From a checkpoint of a small transformer trained on Wikipedia.
Architecture: LayerNorm before each block, tied embeddings.
Training: a variant of SOAP for these matrices, 484M tokens.
Each number is 128 + 32 x the weight over its row's rms, rounded and kept within 0 to 255. Layers, rows and columns count from 0. The size above them is the row's rms in percent of the matrix's.

# layer 2 attention output (transposed), 256x256, rms 0.123, rows 222-223, columns 128-255
size [109  97]
[[169 172 190  66 109 103 144 157 123 137 185 128 197 103 152 156  69 138 112 110 104 162 113 112 183  88 110 112 124  95  47 103 106 162 135 130 102 161 149  90 119 144 144 139  48 155 145 165 140 115 163 159  93  38 155  95 147 109 167 136 148 153  99  95 161 105 127 143 132 126 191 183 180 119 134 120 134 145 104  68  83 138 173 150 115 123 111  88  98 203 114 118 186 181 129 128 159 132  94  75 115 107 132 119 117 117 129 130  97 117 132 166 215 128 129 113 100 131 173  72 133 112 155 114 127 104 124 148]
 [ 72 147 152 158 139 160 175 135 129 106 110 139 160 185 142 127  23 167 140  98 120 120 116 165 145 130 132 144  98 130 144 102 150 150 153 143 106 132 105 210 178 179 119 114 124 145 203  52 116 154 105 103 104 124 123 115 171  95 143 205 101 166 160  97 110 122 135 113 117 163 163 155 116  73 146 129 149 152 123 165 134 161  89 137 119 163 155 133  94 172  83 115 182  71  94  51 140 163 147 103 153 110 151 144 110 108 168 139  72  95 134 110 127 145 128 123 116  72 137 138 106 134 119 110 168 113 112 126]]
# layer 2 attention value, 256x256, rms 0.0628, rows 223, columns 128-255
size [ 91]
[[214 152 138 176 138 120 124 143 122 131  86  87 102 117 143 110 146 100 116 119 121 134  57  75 135 140 132 161  87 122 123 118 100 163 120 143 115 109 148 101 135 102 131 130 104 117 149 203 157 102 138  69  96 173  89 151  65 155 116 138  97 131  98  45 181 101 102 116 119  75 143 112 149 160  93 227 139 135 133 147 153 109 175 152 124 121 145 101 146 137 181 119 141 124 121 164 144 193 126 131 106 151 137  75 113 213 141 129 172 175 173 156 141  83  94 121 153  89 163 115 144 137 154 142 141 131 112 131]]
# layer 2 attention query, 256x256, rms 0.0682, rows 224-234, columns 128-255
size [124 123 121 121 117 121 121 107 123  93 116]
[[117  59 136 155 108 127 105 175 125 177 107 109 126 146 172 139  89 110 159  92 163 164 182 184  88 112 180  85  49 128  99 112 123 116 183 100 158 149 104  91  89 136 134 153 170 117 134 146 195  72 147  97 159  77  77  85 123 112 176 143 125 185 143 149 117 143 177 174 151  58 124 150 166 156 133  90 118 122 109  84  66 151 153 146 145 161 123 163 142 133 132 137 116 176 123 118 109 127 136 148 170 158 110 123 148 110 134 128  76 133 134 125 139 101 110 131 144 132 136  77 182 167 102 107 124 131 152 133]
 [162  53  86 148 152  81  93  95 114 140 116 139 114 118 142  71 121  84 109  84  92 128 124  78  78 120  93 122 158 100 135 114 171  98 124 134 131 100 175  92 103 185 186 120 152 136 158 126 112  82 108 109 136 112 154 140 175 149 110 156 114 124 147 176 127 170  81 113 108 168 100 195 101 170 143 110 115 105  99 164 161 114 125 192 114 110 124  63 137 139 129 128 168 118 133 121 107 119 127  71  99 130 194 162  71 131 145 145 169 137 124 115 162 159 165 115 113 159 174 124  77 143  53 125 145 138 100 178]
 [157 129 162 160 177 169 155 121 112  85 110 139 140 146  81 196 128 121  84 150 112 106 147 168 143 119 170 109 126 109 116 151 111 162 126 135 112  97 123 151 124 130  91  63 131 200 148 121  83 119  94 163  54  97 200  99 177  79  93 117 170 153 172 166 139  55 189 134 150 183 184 104  83  66  81 162  78 133 124  67 133  88  71 161 158 105 177 132 156  74 158 127 133 119 152 117 155 133  92 113 149 126  95 130 134 133 113 122 157 119 160 153 156 178  71 100  88 144 131 135  99 116 168 153 119 121 160 139]
 [138 114 169 144  63 145  80 173 149 118 142 125 152 143  78  65  83  88 152 149 117 136 149 139 128 171 108 137 115 155 127  99 163  82 116 165 214 119 100  92  36 107  85 173 149 127 117 128 144  87  95  99 175 123 126 154 118 147 103 135 154 123 125  81 115 144 120 143 162  79 156 162 133 152 195  68 171 165 156  94 103 181 143 177 165 156  99 107 125 162  78 186 110 136 112 118 156 136 111  99 116 111 163 104 172 138 131 182  66 131 136 139  94 137  59 142 117 103 152  98 175 128 110 105 150  80 101 143]
 [114 153  55 177 117 105 103 140  85  98 154  93 113 119 162  52 110 186 132  90  96 120 135  76 124 105 132 115 118 103 177 128 146 118 113 157 112 162 102  89 112 110 139 118 107 133 117 143 134 122 131  69 181 165 152 149 148 118 102 162 141   0 114 116 115 122 119 126 174 155 123 154 124 113 137  63 135 141 109 133 116 151 162 175 129  64 131 105 132 157  47  95 133 125 173 109 109 142 133 119 100 184 173 132 167 163 114 113 137  96  56 182 111 128 124 188  77  60  97 146 112 155 107 137 113 157 136 187]
 [ 90 101 100 168 105 116 107 121 161 165 139 161 112 104  88  62 128 118 151 123 131  87  80 109  96 114 154 173  75 145 191 199 129 105 160 147 149 150 100  61 131 177 156 152 136  71 123 142 163 148 191  72 153 122 140 141 134 161 148 154  94 136 119 140 112 149  52 132 123 127 129 127 182 159 128  94 164 144 115 115  86 148 167  81 137 189  63 116 110 161 106 119 191 134 112 114 128 124 167 100 105 163 120 153 159 135 150 141  66 132 130  81  85 145 191  91 130 109 127 115 205 163 103 113 159  82 118 134]
 [173 188 100 132 170 135 164  96 119 137 149  90 107 150 152 177 152 189 117 142 117 104 109 160 149 135 117 105 153 121 125 160  91 148 141 122  55 151 122 198 149 115 145 116  69 163 137 154  75 176  91 133 134 185  95 109 128 159 152 144 126 102 154 129 126 120 143  85 110 190 128 111 147  81 109 151 153  87 148 126 124  98 126  90 117  52 100 132 105 161 130 125 118 150 153 158  60 142 136 152  98 128 132 163  89 140 115  78 203  96 116 111 170 119 169 183  88  90  66 134  75 116 162 131 131 139 179  98]
 [142 149 100  75 166  94 135  67 141 156 162  96  58  56 110 142 133 156  83  81  99 133 111 141  94 103 183 172 140  88  82  90 120 124 152 104 116  99 148  96 114 142 162  69 150 150  98 146 132  88 130 102 133  73 132 134  93 132 124 159 157 134 139 133 129 136 136 191  66 134  86 175 142 155 128  78 104  96 109 177 166 110 157 179 162  88 166 113 103 106 106 114 131  81 213 112 159 189 142 133  98 114 111 149 127 151 174 140 171 148 145 115 161 152  80 137 130 122 159 214 116 140 104  90 118 132 122  90]
 [ 78 138 129 127 172  82 151  89 156 130  95 107  68 109 154 119 120 106  90 113 115 149  48  71 131 166 152  89 135 171 175 136  93 109 161  90 101 108 155 147 178 169 150 116 147 162 144  95 109  95 162 119 116 156 104 157  91 155 149 105 157 139 138 140 111 131  74 130  83  64  92 135 101 143 104  63 146  99 143 166 141 137 144 157  60  87 157  87  97 129 129  75 157 107 172 176  98  86 123 120 142 129 138 106 136 138 111 111 156 198 162 171 137 168 239 146 145 130  90 126  95 172  99  93 164 155 150 124]
 [157  75 132 123  65 126 163 151 118 118 109 128 147 169  93  44 135  73  94 107 132 138 156 150 128 196 119 118 141 103 115  80 144  85  78 143  81 147 144 136 142 140 147 174  98 127 150 152  89 110 104 134 127 155 176 168 111 204 123 132 102 129 162 149 105 148 120 127 140 116 165 164  95 137 140  84 103 161 181 192 140 127 110 181 127  60 100  98  91 174 109 139 141 191  98 112  94 148 114  93 105  66 148  98  99 124 144 193 130 123 109 121 120 123  90 187  79  97 143  97 111 125 112  80 147 142 125 113]
 [173  85 123 132 110  71 165 163 151  95 114 118 135 197  57 135 111  72 141  97 162 150 144 103  74 159 152  81 106 155 150  45 141  63 139 160 132 147 155 117  96 157 130 145 120  92 102 158 186  97 101  89 147  63 162 117 154 179 135 135 112 129 125 165 133 178 114 118  91  68 149 103 102 177  91  34 105 147 119 131 164 132 107 149 158 171 130 133  78 142 145 179 171 127  92 134  94 123 166  97 136 107 128 112 160 139 159 164 114 148  94 102 121 129 142 162 125  98 159 117 154 124 135  76 147 136 127 110]]
# layer 2 attention key, 256x256, rms 0.0507, rows 224-234, columns 128-255
size [ 97  95 106 100 121  93  95  96  93  91  91]
[[122 146 120 128 135 130 123 139 127 136 173 104 149 131 148  34 172 151 143 105  50 177  75  85 160 136  68 131 188 170 123 168 123  74  42 156 207  73 112 102  93 154 167 173 135 137 208  88 133 145 110 149 182 145  88 185 143 136 120 138 107 118 115  69  81 137  82 112 144 109 175 127 128 159 156 153 150 153 140 131 129 177 186 140 156  73 158 153 110 150  52  88 138 122 107 165 166 118 115 113 146 178 126 166 120 140 126 114 144 189 107 119 121 127 145 161 168 101 164 130 130 157 163  89  92 122 153 132]
 [166 157 133 157 122 102  99 144 153 156  81 175  94 126  38 187 116 130  87 121 168 108 170 118  82  94 177 141  96  93 129  78 102 128 165 102  80 126 182 160 131 117  80  73 108 109 105 158 120 130 144 145 108 133 169 105 107 137 156 108  98 117 123 142 206 103 180 137 114 105  76 128 133  59  97 159 124 117 104 138  90 123 112  85 171 186  83  88  86 133 183 156 130 143 127  88  81  88 130 158 165  76 142  44 154 153 130 160 126 129 137  88 122 165 105  81  81 124 102 101 136 109 110 208 177 144 135 123]
 [151 144 160 148 136 184 105 124 144 134 129 203 135 122 137 154 131 178 149 120 208 144  97 154 195  81 172  84 112  97  86 156 102 131 123  87 110 184 120 118 125 116 134 131 129 126 101 135  98 161 168  53 113 117  79 128  65 124 127 161  77 160 147 142 173 118  87 177 113 122  69 104 139 145 146 112 156  87 157 174 148 129 138 120 102 142 153 108 111 143 151 128 125 129 132 131 107 147 110 231  73 126 154 125 158 130 133 164 107  64  88  67 152  78  73 127 120 135  53  89 194 170 145 197 134 111  75 162]
 [107 107  92  94 124  53 162 118 138 150 138  68 108 150 179 156 128  99 155 127  67 123 136  51 147 189  96 157 126 198 113 145 134 101  85 192 116  96 135 130 158 159 119 182 133 159 155 125 133  70 131 171 126 119  96 119 185 161  94  97  99 122 129 106 103 138 121 131 137  92 156 132 128 152 140 125  98 133 113  78 146 100 159 142 138  89 116 158 166 154  84  81 157 126  97 106 167 130 129  94 188 171  77 148 137 122 118 112  96 127 118 181 108 157 201 151 152  69 179 171  86 117  87  58 119 168 159 104]
 [114 175  84  91 145  84 192 132 131 127 136  91  98 156 116 144  92 108 101 127  74 129 108 103  71 190 100 168 136 169 137  83  98 156 156 180  77  95 143 201 134 161  99 154 157 117 142 121 148 115 124 166 144 141 109 127 128 169  80  92 140 124 124 121  94 160 128 127 119 107 137 195 136 133 142 126  93 156  95 121  90  97 152 113 155 117  95 164 146 114 111 121 151 137 109 141 108 128 129  62 158 112 106 127 105 119  77  90 105 200 175 103  77 157 207 147 118  89 190 157  89 126  63  85 128 121 147  88]
 [116 101  66  97 135  82  89 126 165  76 137 103 147 141 201  67 145 125 146 126  87 117 129  92 103 172  58 168 155 166 146 126 136  98 102 144 141 124 148 132 123 136  86 145 155 139 160 110 164  86  90 201 167 129 112 108 149 111  87 101 126 122  95 113  93 140 168 114 169 114 173 148 128 123 144 122 125 155 128  99  84 102 128 122 161 102 110 155 185 128  77 111  77 129  95  98 202 156 124  66 143 164  74 176  87 105  98 104 109 144 121 149 144 129 184 169 145  63 187 117  65 108 112  82 103 112 142  97]
 [144 142 156 186  97 145 128 108 161 124 108 217 104 116  82 145 139 148 102 136 171 158 123 159 131 110 144 105 107  79 107 116  44 170 148 105  93 181 140 101 136 100 111  84 170 100 107 122 106 176 138  89  82 119 220 116  85 104 158 143 127 140  97 114 175 103 112 145 164 137 102 137 120 123 127 138  99 107 116 176 114 129 119 118 121 166 148 104 113  93 213 147 136 118 127 154  55 119 123 141 114  80 173  87 160 159 111 173 172  79 128  98 130 106  65  66 113 176 114 114 187 138 153 194 138 148  82 154]
 [124 111 165 180 139 138  93 150 106 127 136 220 148 114 137 146 157 142 107 141 197 160 151 117 126 107 146  92 106 118  94 113 125 155 202 100  73 174 108 131 128 110 158  95 145 117  52 141  98 132 109 136  85 134 136  67 101 102 149 127 124 128  89 148 133 104 160 112 145 103 116 107  98  93  80 124 171 132 101 133 113 141 111 142  78 154  95  94  45  91 184 177 123 152 155  99  71  91 122 166 131 106 188  62  87 106  86 153 136  91 122  91 100 105 116  78  94 175  90  37 159 133 162 207 138 154 122 136]
 [177 132 182 159 140 120 107 103  69 160 116 160 111 121  58 178  74 118  96 125 153 105 177 170  85 100 173 124 100  85  80  97 136 149 147 106  51 147 148  99 116  72  97  72 106 124 103 114  91 133 136 127  90 137 168 109  94 137 148 107 113 129  92 120 168 102 192 107 118 161 139  94 149  96 119 191 118  99  93 155 108 108  86 128 135 164  68 111  72 118 208 191 106 114 121 119  35 115 135 134 157  66 158 102  87 171 176 140 174  99 140  97 128 154 105  83  96 156 169 123 122 107 138 176 112 164 113 113]
 [123 145 148 145 175 112 126 113 160 141 129 137  91 120  98 208 130 147 104 160 157 141 184 154 124 136 173 134 100  79 109  98 110 137 181  92  92 136 107 148 120 101 123 101 102 120  46 120 143 165 108  78  70 122 173  77 104 105 157 124  78 165 142 166 178 112 155 134  95 171  80  57 135 134  70 113 115 124  99 128 168  87 110 114 115 182 111 116  69  88 179 163 124  92 124 160  81  88 105 147 115 102 139  76 147 130 195 144 164  78  96 145 166 130  77  97 122 115 155 119 152  91 144 208 153 131  98 131]
 [ 72 117 188 140  92 163 122 125 157 163  92 195  89 123  76 153 145 164 124 123 191 159 162 163 125 123 198  89 113  58  93 133  88 182 212  86 108 141 166  69 156 114 150  95 114 121  75  76  98 156 101 124 119 155 126 131 107 140 148 161 103 158 119 113 129  96 165 196 122  95 148 100  81 110 133 140 130 132 141 190 127 114 114 117 105 137 109  61  91 121 184 178 149 118 152 123  52 134 145 147 102  91 186 122 105 148 195 178 153  77 127 114 153 122 100 124 107 201  76 130 148 122 119 187 139 124 117 155]]